Each number is 128 + 24 x the weight over the matrix's rms, rounded and kept within 0 to 255. Layers, rows and columns count from 0. Numbers have three digits each.

# layer 4 MLP down, 320x640, rms 0.0382, rows 158-319, columns 400-479
145117124133170143118138150127097140186112115149157102089121120141103120113087100136132110109129121145105111146108131169121126140086150117131131145152118128155128141153120115128102131127132153143124133126101140140192125138106116169098124143
143128069125106143133116134138073174108097107123137107105100124112132116138127120151134118091135158143103118118116124133116139124083137159117175149125103127126103164163140131145141138154083142124141105117095123094137146074130086104117098104
111126134174087118162142108170107097131107174093142104120150121158129122152152114135150135181118133139147128127120108151143150111134148110119155120154163128134121126176112115107147142141137090144168142169091146130115154136145064133151107104
159103117117123153126131140141171106151094107175126103101091137138113126161149134105127161129135156109119147159138102138129121142128126144132133137093130127171129128139134120116172148131114163114103178163138103120097130154130077153144159160
126142126124107107107138144137172127139126112162126106143107137115129113098121118119161124115137135110156153131131129139159106102142098120143109142137120164102142106114163153126102112150115149143102126068125121184098096131138142140154157118
115168113097074133112153133109137091195147132126128124120161107136119121145120107126127090153129109131176100142131129134155124177092128119115124113083114161056135139149141113148127170120134137150128133140149135170141144144142150171119107107
124094137114155054116145134132115108074110135066110113168131144117138125136150124183144167133154063158142106139102100105115105135135115107116114128093150105131123098093131088167117129115130146093123128140144126118115125110140136118126120149
138122110190091137108155144123128141140112141134099111171118141136139112132094095117103116092172143104129090130121149141117143114140150131089151149122135122126120149136129115111145131093119139100124110110111123092135128068167129130149169118
147133137134158135137073163121135072103144133123086132087090124095116054094104122138096082140137148130087156114107162154112122093084134121185099120110106114176115123151084116124109126133164113134087108106122126103108163158112144112135130117
108083137130138123131123117121145103101141107097083150146110132125125113142113132120129162123125129059146081115124128111145130117137103119102105109139114148120095189095116134107099102093105098092132115119146113090118133120177127119139108106
109120122131134102134139136161129158102144125130129092120109128128120098111139124152155142120136169121111119138133142124132103138107096131118088154170099139122086138154109144136154090157132145142152135080127159165131127114129116126147138107
137122091122114104151105117160144124107098128176131143131135134168101126126140148106110132138107111131132115123184132091121092097126168105181075115124129144126100124108132110144086110112089115136136122135137163116117147097146148104121134138
139136153131109135131125133158086110122158124118139152179110135166144096123100179179123101101116088078127109148085115139144092092085152128125133117131154149108088087136133132129127098142138139181122127116094136143133140138124073122090117131
142126157126145140085144126143117132103123145143132139132116122149087166158151122123143136110151128143113152167148107119140185158159124161145115109159118145112151142134131112103133137096150133093136115160167134128168131151120120118099146101
139131120122116173112133109130149158107117137151165110133087131073165107149097119128156155150099142122104171104113139132150183146162152118120100130124112077162132133114134100130113124135138118149096123104106131170132122151080103118151131136
128126102152115169131120136130087103155156137147098122135171120147142136123095145140101141154104159149135112119143122113106096120134191114139145139102105157142116107154159143135146124136157132145175105130130118109105103128103142101139077148
127139145175143140112102124147105139134131120171157117119128112159122136154092143150108163105110121113109123077164155141130089190105121112126131069108111138108159111142133136083087162091108124150135145083138131148142156102134101156118149140
096067115151131151139107165126147129152114130145172150076084156106127134106099105122126147144166138098114137148150121145163137145120104138109167128155154106140129100148153116108149067131131096152156112156143118130147144163130080118125146128
147113110132125088135120105078135118109158132147138126132120104118093163112103149132128109152123085131107157113134125131181143157136127161122123154110136120142136138157110187140169145144118062111129150122096138090109163144125110154108122124
136144141075152163134135168140104138124167151158081089129152124138155149113126097110185139145145101096111101120159118156107103088136164148121135104124109185103129149119128134177144176140171120110095112130128154136093122172146159133122113153
118144109137156115142128128115148123127135130120151109127112087141119146105160148116118146103160122096149152135126089105091163100132151171141107164123163118149152093140121117113129127145130189170130146115114115133115077146122144165160106103
157164117116115131117153116136144168114091110130109131146087134142121160065129101077127105119160148060137119125130101122149126109119140130128141138130131129144146084124091140136123140123132096125108127161108131113120144178110136135115158130
122139159110150173125116129098111133094108162140156158146145163128144113115111112141079144112114108089117131133132124194091142111136118121175139161139145144149102108101087140138120129156103140127137135133133125088096110107120134109121118119
122128135104129123155138111134141110116072155121180101157150139142121108114144112133140128185111147138133168107123132156115122171154144136112140124136187118144108111159114089119128097131168143127096136126120112108104140160155108184143163032
089138138137128151137138138127151131113137139120123116132131107139104122141132102143154106145076153126105123116132142129114138132116164111102132142152127100108107063090124136151099131114139141149141110170157165110149142070134128140158092118
149169133125065119130141138112125128101159106068122107166094126115100075123157167097141159153184145141132148097151108124121108111145128110108103095113052131097098107108106124116106105131161158147127127089133096131112116116119161094136133113
135125196232181153143181069141108102109133145121154110173125132146084104093192163170142108155171098164066157090149114134151164159095099103090120155162119155105088146070166091120118150144125103138106163127106174109158162126132098106140144133
114110137138135163158094110143163149121112177130118115150123136123138090127113084095119102148092134148149110184161118139158146144083142102108154109101134079148110133176112126113165070138120087160063104160084126141150109157172150123116171148
093113140099142108101123138093149151087110113094144141135131124144141175104162059121148138124142113086100152152123130116141156116129095133110158113179146120105163187121150101114109107148148145131124128126144186079132125125132165099105170100
152104159094125158152153068086133152112126098110136094114119142147141114126156128127119132171094125157115107120117128151140086118114133134133099085101120152127130122080108110165126134146138110120126117154125145130144138132098141133123162135
130133156132122103124111142169137170098113086147090101151146153119089114156095116140164102068117173154108101100150169137116136134149161121123165124114136122148140072110139171112129125143118164159112151119142105141117121135107149142103155147
157117149086131138119122165133155127117154104116148132130111124128103137175108118128140130156141115112111130142117144158161140138114108129126165107126135129117096174086099164122132075115156116140124144121110144140168102102154118145132128136
080119098149161123145165136127138147135103133162135108117118108151141168108149132157108149155132174109081122104110133114161102120140107129102146129109133140171157113135154133123146140112093127116141101163107148152127103119135103111094086114
095102116115136110138114152132132112120114113148115111123145137146148159155104108141114131125113195111082109104135131147140158114144121126142148134085154160137126120165088114115160103119134171085101101137143157120119107109105143099099164076
099142135149154144135142130107096131116120102118159096124155128145127106125136107123128128112163125113133109103105114123077115127153140157105102149149120100139098158151138141161132147127159138141139144091132198102091093127127145163094108114
086095113139097104171133149167105148103102135129109133058151147138141137112137179145112142102162109120139107122117130121138134074173156145123100124108126112156091145137137111132145153117167161105142134119186111126157112154135134139156157137
151108133130132128085107134140120123123126112114131147170131126122123135136109102116109077124110141157137136144130133128142111158104105124137133172122113128108134111136158148150137150144122116131060132139154106116093149091160141114118091142
130133124145137147123104110158096117140169141144141170160143103126106144159122098133093141139146111122136116109161141121153187196155147107182139105133155142119105135136166144152120125128101138089124135151160149133126156171109144151109091122
134118087116116086103093151074109164143169125095082102109096125094096094139132152098112143132095127135124112166129110132156129129159133124133127115143129078100134130097128147116073132108098143102109113069074144073116094113100165150132120067
144146124155088145155128119147119088122090176068115106121121102117138114162136119133119115146121104108153103113105134151114118113103130178140123113116140106145089154112165166130129149094106113175133109168124112152099155148121160102076112190
095122090104108127140129121093072149118161186142144126113176141144150133118105120100114090103092098152152153142121140144113104160159124114106101137122127097118133108113102137111092117166159127087088127131118102148150157132076111071093126115
145092077084110147104134100113107149163164120126153128093097145110140156108147092133099133115158129169108117143189121157121140139120110130123120144129144148078136156170107109126161095156148149119113145142088147115122155179164160172172103148
099139099104117136132144170106129167116100121144095125129157131128103103153132132118140155153073104134129160120093171122140137172134116075091136127116158169135086098111130188159093127126099141062098147091154134148127116143113126145124114094
142137085109097117125138104125107115099112102117091152138151134153135124129121152140147111087142121101178100168057117097180170134110094123120140158109161104092126112146147129105129146124102129133157150177137137179111106132042144118170123206
131147110122095159124169152121118117104148081111108109127149107124165133110147093089119120100157106107118129093138143155113137117128172131122119141105106134120155126106131112137115133143129122127103127095159143114158121130118118172115147143
143101114131152126154118132123130116101124111131109154127108152094130144107134139138148139085123139141127119138127116114095113178130108135138117153132112134131139113096166151070114122087147135136115145139110120158114089079146145148175133158
105115145112103115150135151130157150147161135121112137135129146126163149108147147119105145117126082144134180144122144122152096133070109097121120085128093141106140147106114111128156103146126152160090146087146088130098129100135107163117117123
081124150102126136120083130143076137133142119127109141124100097121133065132165142118120121142187129091122130173132124135151103128145133118105139100121148112094106154140147080123128092111083069063171109158079126140150127104130153085153117095
095142145156102108137121143177097086125147105137086140094134130092132111134103117157115177118154098081138131127091142138123060123134143121148133119168149133138107067141089130114136111154093139128136118138136099110116130120135161150134100141
092129150151128152141118139170109139123108150115179143151125136144112133127154143098150107133087117137178110121115127119114101139113132106139132162152136099116146111123107131111117129178119149120139136113109146092128109106119109136139133113
120139103110112101136124161155128167114135128139112153104119151160117095125135150141127108109151111137131135137099141141149133141140129136165157152140150091117146154133145136117176135134107114108141151090118092121119164169125146096113142115
153096099169165110148092149175131125156088152144115153120109126116144118103123149131145118100114112149127116184170101188075114115098157116134108125115134134128082112145112120127144141125128096137108115126091134191127138130132133106111146158
128191140095106119146120130105121135126128165105083105105103148135140147156093116103112124106102102136117127133147144104135151102102126095111125141107136172125103148131118143130125115171122123164117105134138122132151127151154137152073131171
118094115140122144073127127131108177107116076131100106149093096124154108105093080087149116139158131173157099099125145086112180127141131116140099142124134111111165089111106101181074160144154108121136137121138149100152126129113130124137108133
126142129113134130119122120148133131169172110149169098175125140147142126129157169153154115087116132133165138160128118154122151130149096143130094134135110086123112106129171136138153112100136093131126158126113136108115142096102154138118123170
148109152110141124136176113097113149103150146152098141118123166121123103108118168091122107136101138165146142138143132112138127110155107133141121187174111098105135091116143116107112107120115145137119123079179142126160131084068101123172138178
110112141121122139206106111123140078121094091115135145144108151127126125162101194108081121152190135097111143113138123142123116113096132137128113144051091117099116144168074126098085140067171130064131136119166169103153127154129124138150145106
122124152150155160127093160138139114139164157097116154129054157104136132158108111141127110110144103161107107133109124153113083110080150108112063160129145102152150135096146168065115110093124152175113107148156133102091096100125107121138132095
151083124152107140124126132116116111152109096152125131128139140110075143167135093114136128144111113107108130116148123102153152141154123138099177088102120105146124133133088125132162121147099113094165138109115139106131191158142111131130116095
179182123163175156104119152148154159125090154160096155119149124126148132133123183078117102115109137132135113135116094099099183101145108096129143131125127133146111123106075162160135171175121146165104141137137125090142108171129122137152163138
140134113111123087142140107132119104140126095124116099128106139124135130142119127153158123143145149147121098128155117095097139139127091125106124119159155133139142137130185141103132126091115112151098118121114104155162114135093121111136116151
125103142099194114145129149111102124126112155184105094105137088113138130133119143131137098111108134118105146149138124173117128108123123141111123110149096147124123124107129087112149137115102140069090151170138097103112119145125136107156144086
105146116123144154115155114103149144137091099142114135096115112137082116156113144151128128110130113146141159154106125106123130156111112177115133115121139164145105135115134141165128164135127148137121151151141134131116064123091106136135142099
102118124133176120104108145096153142150105111177129137149132147119117099134110146098117142130175134149113128125151113102111195171106081136121087151124123124122164127140140122144158102128119153082097107158156140095100155085134106118104117139
122111106136137122152077166163131095133126124108170111083084163151120120132073136100104124154118156131135127147141107113137097150123139139113138143148142157104146170130161113138147137162122149195143122136116170099147120127100109108145131109
146104101113137123106112138135126154106096088126095118152160118107134128124136118156142172116181114090129161105154117104133118090117123150156117163105141127099135103143161111134121177182145120137113130145156105125140089167152091101147133097
130133076163122109096104095103171138118083132123131122091167129112094113130161118091122163141150158099197145184086152121095140127101109149089137102107158127119106142142148128120143126127125125127124110193117125156135148112167105133131113125
133086107116141141099130151126157101138079075119092137094232089173128122087134122105117170134166120126150100095109130117114120128127148104135111156103159126153141148131155153100107156116134113120125133106164118109099116114117159086162122149
118112123120117152121122129163121099169115142138171112116181093157134120111118174146116153158124131135085109113112132144171113170133103140148128119101119134154116145143114089137130103122124122096089124125125134091116112142080114173143112117
144086137092141139103151138134110132123069143154109119160115147159151151150145154089137147130097110139136090132131121080107176115104096134096117137164120144139125123111107077093133099150159133153162124115166121157094166111117093104116126116
132122138123180098182143161173122143129118067143113168166116113110124153171164116113132112110140170146158106114129115133150134108170075127163154089121112132111085161147125174135094134110153114140110148098143115129130146139133117106134092165
141126163167104125107077139167169104139141140141120120095172130091136086147133120136138083112157080120113132118113142156138102121130170115139113116125116156132151156155126106124083054110149125145121082122131126123154109131099110099119127127
151114117091040144092126091136100125117147126130107104159155149111152135136094140121155138109126137149136101126123125152155121094133171129119168121157154132158158134107153107169212126115118119117140145121086168119097114131105134140133093135
098090145164094117101130140178081096108137122131111176102070121169122078127136123122112094138094141143112085097122141100085106090105067124150141171121159133124161129159124091123074105071075125090092109149127114117116124139118115111085181105
163120155133111154129119136121134136159144109170138131110101124109085094136124104121084149121099127158093134143138128113125100153111146123124134081133127133167122173118122139169149106118148090117171140119127118156138172130138135153133158149
176148142083105134140125108154132097117138125158115137113142128145114122123125116109120114148160123101127138097137123110136135149145083109114131137129117117140137131150089122125141135134144105137166117115096157103096136119132137136105161090
161135115119123157124146088122126124126133141090127163136092142102149128097092128127114118112131129116162112179116125134089175114126105126172152091109176076162093074105144110094138121120144165110138157125110148176142080123128140101160173091
152104148117157110121134139084127124165157145157152127162100143068126141123098107117115114126092135129138137123143147118089149149156101134140134123118107131158149098137114142113126133111113090118121136116127157108175132185115085127093152120
097160170150076147123102126096104121157132148096119127120090145135149166107122121112110172136155100097144169124158093125153148123106084170123136189133115141094186150130156094123107126115131159144126106193130080155148075099159140128127173053
143136107100146105146134115106166164136129124120106152145174149103134134096135157152152177126130113175123140108145093150146116150125149149137152102089193138155174132139089115106144123132148109110165140172134107108119156111097147132103087124
142125148123122169105123134166108168129104095090101133120105152128149129148148103113117113132142093133128128120119125166086098169174151136146141092106137140134136132114095109105130091142121158136108160087150118125153153161109140125138132151
108096148152131145116148130180141103140106135149131121163120115124138146155092131131146143135088143149130138121151111112104135094161105161127105120122127133105150128116144152124128143106141123101108132147157151121155162148101088149114120113
124161175164157126118134146139169143128120160151140084156159145095123162148154139132136122140128150152137165116129142140187118150110115137138160130181141133196171122140119152088149139134176132087101160094121125098116089112159134139148155088
126170159114146176086147145079069141137125168105121076136114161108172121146114081130140133118126091114124146113097110147150119168124123140107122128130121136126085144141149130095145111121149135092147111114129125124057109136104121184170118163
119143083119129114128134099126118097142114146128113138093089115115107116139085085133112137124143128108188147148124122089117179121136153133153108117111122143124128149153191119118156160127136134131106140163129097161147105104138137136136143118
126109140111160118125139157122121098133157105136118146160137135115122117155130112155123106136120164173138173108122127134136139125117114088148147088157147104138140139132140137136115135087147143152111132085091116149133090155130100150155149075
135131123140138097118132175154153113133096102146126110142107122135102108126086118160134117103127142161042162079169146144160146125170118108120112133143087167145146085151174111106087127146093139137094117140122151116114129107134109130168118130
159089145135099122110129111116163166094156138100130155084145161125136154139108101100101099157084147117092110102128117169104144135133138122125127175080115119140105129134107138145145155138122155167114130084118111093161130141135098094136117101
182158089133128131099108108128131133141145133114131095118141072116096105148138112148109121127118111116137139116069099099098111077142131117114106150104174131125169115077116126132143158154122124091100150130131118117098145099124131172136150130
117145105147072129179072133123126163138106201103147108160154127102104159099099150161117106144185128120130143077139147106116132121119109165116123098142097119129141139153122104128141161153099121117112113115087135096174126104103151106115172091
138135178148121127121098122104145083123116126141123147071128153148128127117147071124129117141132156122113152186125125128147087140140141138122127106140121137148091143104131144159105124086145139165100151134165130118088165099151128168130123106
092091138159123140103153111127134097146134033164170118123101151122090119150108120099123104122091123112141146112150115086114150134132127144104087118159085133102134152156133153120101121142132123150159145096128133145160164113128148107111111162
141111125159126121165150150142133124145124109153150149090141116129125142133093143076090085160109145128138162143151128121116127145182151098118076158124116118152132136155151149139106140128136132120139143127137171133164115149134121118169114196
140142133135071114098108150134163159181149125163140139124140139132145108124159119135119093116104097098158118135099157158133145140135119104134129118135126088125082172110186115137184119115127169060144149181134117143128143125145145146112132124
135098131144110083148168120152143112164110145128143120104110124125122188115084119156111120127173156155104101131090118144129149170136158126120114169130138091109167127143170119123172119134110132137122165116117125123143171119073145138112135120
123102122119168145160123145096144109148127087127153136156170147114102118132097112158154156144096083148106130149131143116129131109098114155145147112096100145137141093100119133123127131114118119134124153152140114144160117117145141126151122129
128112109126146106143106105131111122151161112158126131054115155132116105152093136128105129118116112133104158117041155121120118112096159119168108146138100120101149174164113164141128096182146078181115188129162119138126138157103132158108157155
171114107105079127103129138143180122110085143117145140138106148169125139176151133112108130156118131089150112139108117144132111148125086127095119136107092110154126140093113098096125078110174119142102105162140128098095111134147112152142135121
127126140115141123120109144139155116133119122107116154108107115137160179138127103131134139153157140093127119083150091163097147100107159157133128106138112150112144147134108076130069132105081136111128138099142142170179130179134135130091127131
141118115120071129164116148120112116084074098148166255119128150121150079094152131092119188140139145132113118115057255111164151080137120118255154089135119106101144111123126095186114049132127146098124154069111151159255157112165180134145101106
075143156092126126130137134136164129098093112100150132120146128113098107157196129087135136116115106120124109143132142108101147151158079141128096114117112131118145133118091161129114141097140104117102132149156091113107121055107185108131136096
096138149112095108131100153136108124159143124161157107135114125097126128128136161130134140120096153118112124109108133109091101099134134142162143132149140114116088124185073121154118087169147123104110094139146118094201064099136115145098117158
078114130138126177130103147134125107123141089145161149173140089147110092139126116153106122140117145123143146104100128124156160137116124097143164133153124144131139125104152113117132107085122102097087161113118122105114121103134130129183107102
101128124106080177072152136112112130090140173084111100155094126191135123116115111122082178097128143090077130133122123155110087117138168108120109133141082147145124132105105112179147146138104183126086142085101130115109137108109139152151128103
168164119098096137116113141116129116153127173138096138096116150161132145151120122099079138126125066151119136091077139143136120113154117142128141107110080160125148102096122111113099109141167149133098146129117109136126147128157135143100134147
160141134124123089141092129126118111151136118144144122130105105146125087067059125095115135153134126122147106094125113139125115111077174100161148092140134125135157088140103096133114098138088124117106137119156089117094147116129135145126126128
123091119127111148139142179149155152109143099154127159076097127114121122151157078129133119105120139106154143130139131097129121143094149142087140107128143101106136181127120124120180116126140132082100131129131144118130117157141103146138144178
127092121082099125082129109104100103092113124121139092127166090089147127110185052123127078118105117061128105126139114119171115134123139129119134110108119111130120115096081102131151124149139149100101153110164150132046055087094149144099140147
119189115096114118089139120121104183110124166139129130155114136130139126101153140112128115159145152147114101136129124113119097050129125096162161110117117130169125105132113121135153136129102140124103092129139140153141133087127156153135135167
091115168124109090121151122155126136116156144103144143119129114134152146116155127113170100158100112152091148125079148127109110137123141084126126135151132197108144140136143157130144087153148126115160141103128144136150135119142121100130122134
149106142142123105130168147097138144129111150136124136171151119113105149158130114134139122116097125116067112135104116136139098060153154117109123149146072100131127139114144141147096115153093122127100106129112191094123166160104134162101079115
129109110104095154144118148075134146125096177092173136126146140174137162146165162144124164186146100124113125124094125101136127120168075104146093100125143163150128143120086134137132169110103114105121116128109139141136145152151132145171118134
094116171133150108109143152130179125079165117150146135151145126142135092169115104145124139181119090155120149141139141095124142130123102186137173109136149117161126143149121135116116133109138135147153109135144117086129127167163139088165126063
085110106143103129117151130112117162128123137144141122125086116090135141148105134156136116094092109117084130100131120097137198126159131124141105160118084096117134159134125179135124122094137121151157127105138133143118105111102136108143132166
181176167159134164136156151092106138146147172105129145185125121135112134120134164128126105130135141096115144130111145151127101156095118160106150162138103159105132134105144146093120149107090179126190133134151109094132152128134143139102114131
102107140101173127183114144118153132141087108119130105085125090124153114114127109128149116091124163132116134099122140098148095163157119145164108119175143123118126102124142133118125129151145120136085128124119106116144112101125158124186117098
137078111060103092133126112123112134149140142073144103095178123159124142141107158207084109147128120146128120093112093144117172093114143143120146115080146094094129116125106112138146095084117146131082133159162137122143153122121111149132103155
120166124130137168153103159108092142151136138161140137124107133143148130141096097144132134101110144115165156096140114140159136122118123120101136116149132110135172126139115137116140121132111109116187144102099139114150142149159100127116146149
111160140108128138127109137115114119114112084145134133115150077208124143114129164125103131098111122149139134125136154102133138141137119079119163128101080104133158106123122170150146138179096124095126149128096134161145157104090122114119112156
131164148140112134155151121082100139150120159124124148139167098136118109092120104118113118110178164116087141147138109132131138099131141128119108118141123152097162142132132118148143140151164174130157088147126111146105137138131143113102124155
090152132161156132131121121172121126131182145125130122150103139135140143155143144141125113095143188115115112142136139083119092105145168096131116151118113094137137146102071133123120124193144121096164159108106101093122124160136082144122145142
083173107144112121106118160155103117128133116111135106115171114132139143110125124117104116058134094177137117109109118114136123109180105135120108134135106104093115158107093109118144141094133162139109122135097108093117161126114137160089145129
151180102071123067125144109114096140128138158134120163104121066168138118158141152158143126119139157139113113073104105117112138098140123096140136182110141109139130143130143150121144158121186115146139152133138137119112081143115146116114062144
113104124087097134182138096130138073115112106119135163150100113114129115120092113154120075122126128122143141118160135147162146144087113139160104123112113152120119108107119146127139105132142124126115140153114119098118185079125160100139119110
095137106120151096172109120142157136100172129156118115128114091116097137147136142110091152134090126119121127121147124103126128131134140130154139108178095159134112143124181159164095158146124145125112168056108137135152104103142111103132118072
113175149113103110154144125105111140102123109112141112110129115088091183135124132140117112129144132184136155092097125110148112143137155075107145123104129150106165159127154161121097181137103129123137137092144155133145151161137122133133123154
149138130146137122124117144116130110104134112153145135137110146158120099159139100130113160079109168124139116155104136110148161110139119154099107153174127128100137186164134126105116111148117117145165127133138144126068110153114160113123130106
164119102112092116119140149166184130137085146128111103119111121151131107127093096147077144132177155165101160122123155116143139148129129109127118160138099135125136145145128106110129124132133120103130131131157121184142121098087132134100118131
099129097111105121078127112110141125112167114123124147112119141189146108131075110136100144129158102158098125091099128116111108142148112106115148158169116106179127109107125147160083113073126139171153171119156162149097157119165168143126130150
143089106119172061137090088123133151139106130109085150173106102128160120161157104112089087097129113067138154096103136153125146164151087136134128165135191156144130169125133111160153127085110094133146129086127094136126137081126155131089126112
101136167177140146170161137170171174148117160103119111164139185136147125164162122111141108128127125140147101137112144114129107155151170136097082125109171158171105173122095145108130161154191142148179151175152132110081162109181101111158202143
119127156059126112115150136097095097086123141125127110151173123066131151103129115120111135165159132110127103165118117153103148069087110118094116117148083128122099123089124141133170093113158133122136152072092107144107134123113103090127121158
174123109113121154131092133110161136133101132160169140143143135135119122113132165126169126123100088143147156162112136143113124121126126098127141126117158156146125135114108134112117104137096119106142124126122118105129124118107078156127145137
086158132106134143126125136111131132170134150093103156133158145131114163113138150131128164100139106077182139133096125162106135105149151139098129116161118125174130082102214164103108139124140156138134133136095128124143130113155143142169137114
132163121123157104160125116109139132174122140156106157096125139127103097119132077142167113170157088092123114143149140159124146132142133140136104083135091119121140134097174126122096063126138105105125115063115124114131107155155124150145134167
080145127177144071127105161131123135167129115125111094117141136146150099150150140131158151134096135140129109149169134128115168130123157164103113139161147174071140153158109153129121114115153103123142113132054130163097097104174138113151170165
139085113149135107107127118128164106192104107084179112163169132102127125106104113150140133152158139131144118110139162164134183176147162136165116137137102117175117124137112119138123176110080123147145128137089082123154134132151112099152139113
160115101132103101121108113143109121121137120167125129208139141113126101139145126099147138119148132198161102136171114118137103170103120131102129122131136155140104163147128134142114137124172158156139110165113065131160128148117093103100099131
156129166185116118144102099124133117132107131142123115157121129122146125110095158123124125120141101142149134120125152109131094137123130114160108097131124150103097098122133072137092113094134127125121106130123120108148188127148123105106127082
103112099097095169108126122164124111109148115135152095135131103131108135110148113098104118142098144091136128120128153108163119186145123089112139088124103125151132136123088135103111110123128109126144127116154119084102112106136141101123172112
109121155147107102128141152122142110129092126119120122127123112127173130121082109130132122134117141140122143108132141048130110126130134101108132130168089150129119118141116147112151140110180077137130105154143125159145129148129143130110136119
092093120145160143093149152112113131117165123124122124136119146120127154106129093123123146125124126105127088112178142113115132116148104130142078148098117154136127122147148114150138114148138127119133136109106086150127127085104174135134076148
123116117186153128133066112128116114129111121120126127100140156116128113151153136136109105088116126088104128087125124117135130124139146142184127133117130128155162154141143155143128155154148111089110144141161142197162114153104109136128122114
116178135096142160155117141122097142126158123133136080127150151114161153121119137071112101083156110103112135129147064117154100118120159101133135111130126103141106107134113128126093139124104100148162135101140147104114088113109137129106119123
126098138131129151108095106156128121125142131111085154112146109109126145110130107119124084118091106188108112110126128147152094089132155129134116098158147101108165126070105140147123119135132096087100143096123126124115107112165138140142111104
147110114158094140128149134080108142157114110148140127126074128119155092156129124121160143096138115073121147113140120135119113151100132128132153118120166105139137113095139138175120112097114092135115117132147133115091119150145117151155120143
123130099147128110108121145144103115099156135128131106132087093120167112139122155144107119159121104102114170105151134134106162137108165116140112132152049145099143148120136133153150174130114163064161114121141108173141096146127147121131147201
114138135176090127108149168118129125146123137131162125067132096141128151111125135098159111101128111130148110139097116104104128064132109115116127101172143142146166104091140136180144082134132157144076122103086122120115177157132169121092154121
111101117101152100086128144132126160106103148087171169143128124097128125110093120169120171118132149087116115127138106146113137141117131116121100127142159096092129131117164113123145160104107143068123112139110123115143165123104144120116134112
151127114170138116159104162110146085111097169135164165144084157082139116129142127108146184146156121157105092155147139143146127076101121142113104100126102146134090119143156170126140077167115097139119122132141163115079158124172116115109097134
094152146131169148110158127139106117123151183154165144122133086122134100145175125130129119118103113117171148141132109155121111093135122148145147173114104159084098095112113135109132108164131111102146118137158099137099114115139115156094156141
093144124107134120133130150154096139156121115118140146071122116162124175087127121109133085140132124136150132164109142098137072130155099141099164129122149147130129121132135134092117113111095109149111151096157146130091112099134143137103093078
130150174139135144213135160162168137135137131147189109118118171184103123119111113170088131144146135163100119176129115140139150127099131148161115112133141161158114147141166129077129135099140078203130130116141144157107126145127105120124123108
133163132129141127104125148103147118106103139104127130134114102166107110119094129108065098172118159111147108138107140113139118125089097161135088126117165130147084154113095128120098122146125110087153119144186141157144150133124129140123136095
139162123102107143113148157089134098139117130156160120162128138104096124114146132114134153144138128122117142174145111153102067115126158145161142157156129111148114143121083119140138116169147128138113121095121121140124132147143147173072113095
135127097162147149134144092104118144095139123128097129133134130130089153142129155100179097145092102134123121128118121100161124075155180124149161114148148135098144115121104126133123108157094123129154185113164137135130140128108093120126089128
117125096132133114129149070124109089096110121134112163149125133128133202115125099118136166108097150082135108126124168142160064129121153120145147132087155116134158102114133152170130100089127104107137120090115174122099113171167152113104135154
113114133111162153176118138148126115104100157123134099115123133065159128114118140107158169082101148126135135133097155117136178152083104142129129113106162102151117114105067095120128129105121129147142132147091151132136123151093106136147095150
096082142098145086104143130136096151098114176125121119145135133103132182139103175137090144106122123132148129118110107119113163137107103103155162128145075151149127122145144155116120087085111138137103102141171100129141127122148089108130146167
136132127178140135147137108157104172123094119130119116157112115158150162121141114092100132130121140118097120120100117112157140082104117107127121113142133129149133109179120136132115103102111129068141113115124118097153136107130102130152155099
144056095127110115064077183169121123068165100111123031112094079100130146090094136151075103102153087139159126169148004154081118114094110106056123156113104131076120113102160072081091169102116132131074140123090091090033104149055086064078101110
103106129087150126114098104120122137130137110123119123131124114142112119138085142110142105167105110090129089159085123135136155155084130125134120135077143118197105144126072145122088127097148103160139074163124132144106157136142148153143100125